Part of a small language model's weights.
Size: 12 layers, width 192, 6 heads of 32 (1 for keys and values), MLP 768 squared ReLU, vocabulary 8192, 6.15M parameters.
Each number is 128 + 24 x the weight over its row's rms, rounded and kept within 0 to 255. Layers, rows and columns count from 0. The size above them is the row's rms in percent of the matrix's.

# layer 4 MLP down (transposed), 768x192, rms 0.0697, rows 531-547, columns 0-95
size [175 200  49  43 185  36  39  39 135 160 182  42 192  59  23  54  43]
[[157 105 108 132 117 130 132 125 115 126  63 103 136 114  98  71  96 118  84 115 108 140 158 145 124 170 113 123 130 126 120 147 148  73 118 118 138  98 141 170 138 160 124 136 141 105 172 116  96 143 175 105 111 105  53 139 112 111 110 103 155 166 117  80  82 102  87 149 141 142 114 135  90 119  91 148  85 138 133 129 110 140 109 133 110 138 161 164 140 116 109 148 150 124 143 167]
 [120 130 127 133 145 128 108 120 105 166 161 135  97 133 112  96 136 147  93 126 134 106 181 130 112 109 140 119 111  94 151 139  98 127 135 128  90 141  72 110 175 132 159 118 128 124  89 134 119 107 108 105 108 114 184 152 149  90 142 124 102 102 108 117 138  99 135 129  94 154 137 159  97 182 130 136 149 103 178 134 131 138 114  92 135 118 110 143 168 134  93 156 130 164 135 120]
 [131 113 147 167 107 121 109 145  92  95 128 131 133 138  81 116 151 136 106 140  97 129 147 130 104 103 165  93 119 109  93 127  96 128 142 153 152  94 135 116 151 109 106 119 167 114 142 146  91 127 101 131 117 126 164 151  97  99 100 147 146 188  84 108 106 146 131 109 142 128 108 163 145 138 109 135  78  94 124 147 150 133  96 152  86 136 133 111 128 115 136 179 139 121  93 125]
 [109 141 160 149 110  85 110 162 139 100 153 135 128 133 142  96 154 101 152 137 132 132 115  83 151 115  71 117 167 173 124 167 112 100 110  93 117 122 127 108 151 133 124 150  97 141 151 128 166 152 113 127 102  92 108 116 141 140 161 106 111  64 101  98  70 163 133 144 119 110 135 106 149 120 159 107 129 152 170 160 146 135 109 135  99 112 106 162 162 120 105 108 102 154 132  74]
 [120 136 108 119 150 120 126 121 165 128 107 159 131  96 136 132 164 135 138 121 155 122 110 144 129 104 124 159 105  88 146 151 124 125 129 132 148  93 137 132 139 121  84 138  81 132 120  80  79 150 126  98 109 133 120 165 156  76 123 128 157  99 115 129 124 142 126 130 115 123 118 117 142 107 161 108 106 105 145 123 122 109 121 130 167 140 104 133 111 106 145 131 159  94 157 147]
 [124 106 117 129 108  94 138 166 143  99 126 154 121 128 132 131 155  99 134 142 106 157 139 151  92 166 148 131 139 127 142 132 164 132 110 131 106 115 132 119 140 130 101 101 155 158 137  85 162 167 150 142 125 152 113  97  99 117  96 144 109  65 121 180 105 114 143 124 118 110  65 144 128 130 128 124  78 155 154 129 131 154 120 128 115  98 132 103 143 111 119  83 119 149 154 133]
 [116 173 106 156 135 151  98 100  88  70 140  99  85 153  93  99 121 182 132 123 144 115 140 120 152 102 153 159 143 120 108 151 125 115 121 148 112 108 131 140 177 145 168 138 141 120 141 136 142 128 144  89 142 125 140 140 103 146 150 149  78 154 128 113 133 106 145 110 153 103 131  87 112 126 120 128  83 154  84 120 141 177 145 121  87  89 157 113 147 116 135 163 108 145 156 139]
 [ 97 102 174 111 126 143 110 155 137 124 116 138 162 119 155  95 138 157  86 147 146 124 108 158 116 118 164 127 100 156 153 133 145 122 105 114 135 126 131 113  89 136 151 141 125 126 172 142  99 146 112 115  97 131 124 164  96  92 119 139 124 148 124 151 108 171 103 168 122  99 126 150 127 128 152 102 121 153 121 162 138 133 153 119 147 135 107 104 169 146  94 108 160 161 158 101]
 [116 143 159 131 110 100 154 146 169 161 114 108 117 121 118 142 162 144 134 111 116  93 115 148 103 140 112 130 151 181 132 144 159 161 173 153 110  66 135 131 118 125 100 134  76  96 133 122 107 115 147 173 138 124 123 139 153 138 150 126 103 134 121 115 148 137  97 160 129 128 139 151 161 144 132  72 159  59 111 140 114  96 107 112 130  79  92 138 116 132 144 116 120 147 118 145]
 [150 143 158 135  81 121 167 133 154 119 141 197  88 159 122 100 126 159  87  95 152 121 140 100 114 120 128 155 116  99 127 131 147 111 126 129 140  89 121 107  97 141 102 119 126 102 122 105 194 153 151 154 151 173 130 132 151 109 151  81 160  85  98 129  79  96  98 162 122 148 116 154 151  97 144 121 137 130 149 128  87 154 118 151 146 113 107 109  94 130 122  95 131 106 109 106]
 [167 144 135 128 116 117 157 131 107 143 118 131 119 124 150 128 161 121  89 152 101 137 111 155 112 109  72 107 117 109 163 148 106 123 179 116 130 143 115 140  93 134 145 108 145 110 122 106  95 121 169 113  95 106  93 140 163 137  69 117 159 127 123 156  92 140 129 120 137 176 124 141 112 138 183 120 111 136 113 181 143 106 100 131 122 186 114 104 140  88  93  99 154 139 136 156]
 [122 118  99 108 159 137 120 129 119 119 143 153 142 198 160 151  95 140  98 134 139 170 158 132 115 156 144 143 106 173 156 120 160 128 113 100 155 114  89 122  95 131 107 127 101 149 102 141 150 113 128 108 126 111 161 120 160 125 136 124 157  83 127 116 136 134 127 166 102  83 135 110 104 108 116 131 168  98 110 137 173 146 125 134 120 153 116 119 111 148 100 150 158 137 118 135]
 [ 75 138 149  75 169  90  99 138 142 126 146 146 121  94  89 114 137 104 125 118 111 137 164 139 131 159 129 113 117  88  97 135 132 177 148  87 119 168 148 147 123 138 111 132 131 145 223 132 118 161 112 158 120 133 121  90 160 130 110 114 115 117 153 131 126 117 135 121  81 155 118 120 101 154 129 181 144 127  63 109 121 120 124 102 103 113  95 123 140 115  87 142 100 141 197 155]
 [149  84 116  95 183 113 122 149 126 137 105 146 114 132 122 144 114 140  93 105 147  73 151  86 123 145 128 137 123 172 149 133 171 158 147 126 126 145 105 112 136 130 120 117 133 130 121 109 110 146 152 157 131  95 126 133 141 113  97 144 182 162 178  78 147 103 160 108 129 155 148 140 148 170 133 135 101 155 118 114 134 124 145 134  79 128 116 142 149 139 132 131 133 160 128 140]
 [131 125  97 137 126  99  75 163 112 109 112  75 155 135 186  77 134 134 117 116 130 117 106 167 120 145 142  96 156 130 169 151 110  90 147 144  91 135  85 117 123 166 165 133 110 174 149 114 148 127 136 101  82 120 135 113  64 110 122 138 151  91 128  83 104 122 110 125 154 157 127 155 134  95 128 152 127 132  82 120 124 143 125  89 100 116 121 148 106 168 137 123 107 117 159 126]
 [133 130  98 106 149  97 125 143 134  57  73 161 147 110 161 124 146  83 120 125 124 110 171 153 126 143  83 123 146 140 110 166  91 141 152 139 152  83 131 151 138 135 163 142 138 160 144  80 167 124  98  84 116  80 132 113 160  94 124 118 141 131 106 157 105 115 112 103 106 141 146 127 151 104 183 141 131 154 115 183 134 144 139 131 155 158 122 114 122 164 128 137 160  88 141  88]
 [ 78 110 107 165 146 154  97 148 179 132 116 146 140 144 123 137 128 133 102 155 135 125 124 135 139 100 107 125 144 124 119 127 122 143 134 167 110  97 140 113  93 115 102 144 180 107 110 140 113  88 171  99  81 140 110 123 129 124 127 139 146 185 127 104  99 125  95 111 103 138 157 128 160 137 152  94 127 124 138 138 151  98  78 117 109 114  96 106 152 100  87 106 161  85 170 134]]
# layer 4 MLP up, 768x192, rms 0.0742, rows 532-547, columns 0-95
size [211  53  44 183  34  38  42 136 170 180  40 197  58  23  51  49]
[[156 163 120 136 150 143 123 138 135 136 135 138 134 162 150 153  99  61  78 121 122 146 118 113  95 107 160 128 105 111  64 111 131 141 149 149 100 148 129  92 150 106 154 108 159 121 112 129 139 110  99 171 141 147 161 135 108 131 138 113 131 139 140 184 158 117 109 123 127 151 103 100 123 104 140 127 146 140 182 141 115  98 137 107 120 147  84 103 166 159 136 113 126 128 112 129]
 [143 118 129 152 138 164 167  88 156 136 144 122 136 110 134 165  63  90 124 131 124 128 113 106  82  82 130 184 147 155  96  65 109 122  98 127 127 164 157 124 107 110 175  91 127 122 125 127 103 137 147 127 174 151 154 103 125 153 118 104 163 129 145 138 107 151 118 151 135 146 115 123 131 120 120 138 178 132 142 170 177 111 162 151 130 125  93 152 149 141 143 155 149 118  61 132]
 [131 104 114 117 151 166 156 142 126 148 101 109 127 157 175 112  87  69 111 116  71 124 113 128 135 111 134 126 116 111 128 126 105 135 136 104 101 120 141 124  90 114 132 112 125 115 135 151 142  76 125 110 170 153 144 168 118 148 152  82 131 103 158 118 138 123  84 101 104 112 137 147 160 132 138 122 167 162 139 164 121 135 136 158 163 117 130 149 193 103 147 189 150  75  89 101]
 [142 140 126  75 125 149 125 139 171 124 126  90 152 162 143 168 106 144 106 148 148 106 109 102 117 111 123 120 148 140 116 122 131 145  87  88 131 109 123 125 138 157 146  84 111 132 145 121 123 129 154 128 129 107 110 150 148  97 119 118 113 168 124  89  94 112  87 110 134 114 111  85 107 130 167 109 165 162 184 125 121 106 155 179 135 125 120 108 138 123 122 140 118 154 117 121]
 [167  97 132 132 104 111 152 146 146  98 100 125 133 145 182 193  83  85 125 102 111 133  71 131 105  75 149 179 148 107 110 104 112  85  93 138 143 137 115 126 107 114 145 100 158 144  84 116 137 116 158 135 162 120 145 152 139 163 139 107 170 126 140 125 132 140  97 161 122 148 113  94 106 119 148 126 187 117 145 116 130 150 167 122 147 159 108 156 139 135 148 127 138 126  79  85]
 [145 116 147 148 111 110 154 124 151 113 132  97 145 142 144 166  93 109 120 101 130 130 136  96 133  71 120 171 155 129 123  66 101 114 124  93 101 115 171 149  80  98 129 101 134 118 140 161 136 129 108 143 149 127 136 125 139 134 134 127 158 139 158 151 111 149 127 148 110 104 135 120 140 148 163 125 154 103 159 136 166 104 154 133 160 123 110 177 118 154 144 164 120 111  80 125]
 [154 114 106 170 119 158 123 151 140 133 110 106 139 144 141 141 107  59 121 113 119 140 125 127  86  62 133 143 112 128 152  95 118 124 121 110  86 138 166 121  92  76 142 124 138 125  92 145 114 105 143 150 175 122 138 138 137 153 152  94 180 134 140 135 118 146 136 114 136 152 144 130  98 107 146 127 183 123 170 107 158 148 141 112 156 142  90 138 142 130 142 161 152 117  71  96]
 [169  81  98 122 132 152 179 144 102 117 108 104 152 129 152 131 115  91  91  81 168 127 132 117 107  93 141 157 123 110 134 110 110 153 136 128 166 128 187 117 136 161 136 101  74 108 148 109 135 105 154 160 152 155 148 135 127 104 114 139 145 123 128 158 134 133 122 102 156 112 101 159 123 104 142 128 123 156 154 123 143 126  96 151 130 111 108 153 144 143  92 176 166 148  89 110]
 [156 105 128 127  89 130 181 144 157 128 111 131 155 145 129 119 107 114 133  60 122 158 112 115 114 105 113 124 119 119 163 132  64 110 116 119 134 178 112 110 103 141 173 114 113  76 149  94 163 141  97 102 169 105 107 121 138 127 149 113 138 101 177 148 144 107 168 144  96 147 125 140 130 121 159 140 135 148 154 114 166 152 121 140 115 141 128 165 128 107 112 137 122  87  96 136]
 [141 106  85 173 145 117 158 141 133 137 103 134 124 118 161 120 158 114 172  97 109 131 106 168 117 104 105 136 165 138 159  88  93 124 118 124 127 157 136 189 176 110 139 138 124 158 109 122 125 106 157 138 125 161 119 128 114 142 150 126 140 103 137 104 106 135  97 131 131 104 116 117 156 160 107 134 136  68 148 154 156 138 162  98 126 116 128 187 117 115 134 161 126 117 116 101]
 [158  89 124 148 118 140 166 111 126  80 132 109 133 135 144 175  90 125  95 142 140 116 109  99  88 105 128 196 126 146  87  90  67 109 109 103 111 155 154 130 107 123 138 111  93 126 139 121 141 129 134 109 142 145 136 150 157 182 115 115 161 116 131 114 153 136 131 154 136 158 119  95  91 143 165 126 163 106 139 157  99 130 160 127 143 171  96 122 114 134 162 133 183 125  78 109]
 [118 118 153 142  95 153 125 153 141 160 152 121 134 155 143 114 121 111 148 129 143 130 152  92 124 108 103 166 135 124  63 123 127 123 111 115 117 158 181 187  92  99 133  99 172  85 116 173 147 122 117 140 179 105 126 154 111 136 124 120 145 129 136 138 166  92 116  71 137 143  80 114 132 133 131 113 170 113 130 136 106  94 130  87 149 128 104 138 134  95 144 108 135 152 129 136]
 [165 124 121 123 129 128 154  96 155 121 129 122 152 170 140 166 128 120 128 133 101 138 109  94 105  70 154 165 170 146 144 105 120 118 108 113 155 117 194 123 113 121 164  93 105  66 128 163 174 102 138 144 145 153 181 173 153 164 141 106 151 109 155 138 148 131 109 130 118 116 138 134 112 109 129 109 162 108 137 143 140 118 138 111 126 177 124 145 162 128 134 160 160  90  82  82]
 [146 117 113 136 110 161 183 143 153  81 122 104 154 146 133 141 117 104 124 112  94 134  98 128 113  87 130 156 152 121 100 111 118 118 107 121 103 149 147 140 121 119 170 118  94 121 121  97 147 121 116 162 189 132 133 162 141 158 123 121 153 102 159 129 109 174 130 134 120 133 137  99  85 120 151  95 122 138 168 117 117 130 158 110 142 120  84 134 151 135 148 145 145 115  64 105]
 [138 118 140 141 131 137 142 123 138 115 135 120 133 180 160 156 103 103 111  96 131 136 129 151  71  84 123 159 160 138 110 102 116 120 145 101 143 149 158 134 130 114 143  85 142 103 100 113 147 122 141 138 173 108 147 131 123 161 115 120 175 141 148 164 160 109 113 161  79 107 114 112 107 124 134  94 158 110 199 147 133 139 158 123 108 144  96 137 163 145 134 176 130 130  74 137]
 [151 103 126 125 121 146 154 111 149 122 104 106 113 154 174 168 101 103 100 118  98 136 131  95  94  98 116 159 131 111 133 118 112  88 117 107  99 162 155 163 127 147 159  98 140  89  76 113 145 123  94  97 179 100 155 162 141 158 145 117 142 139 171 139 161 134 110 155  90 131 104 102 121 134 160 105 167  99 151 128 124 144 173 128 124 162 144 135 144 133 140 135 183 117  76 129]]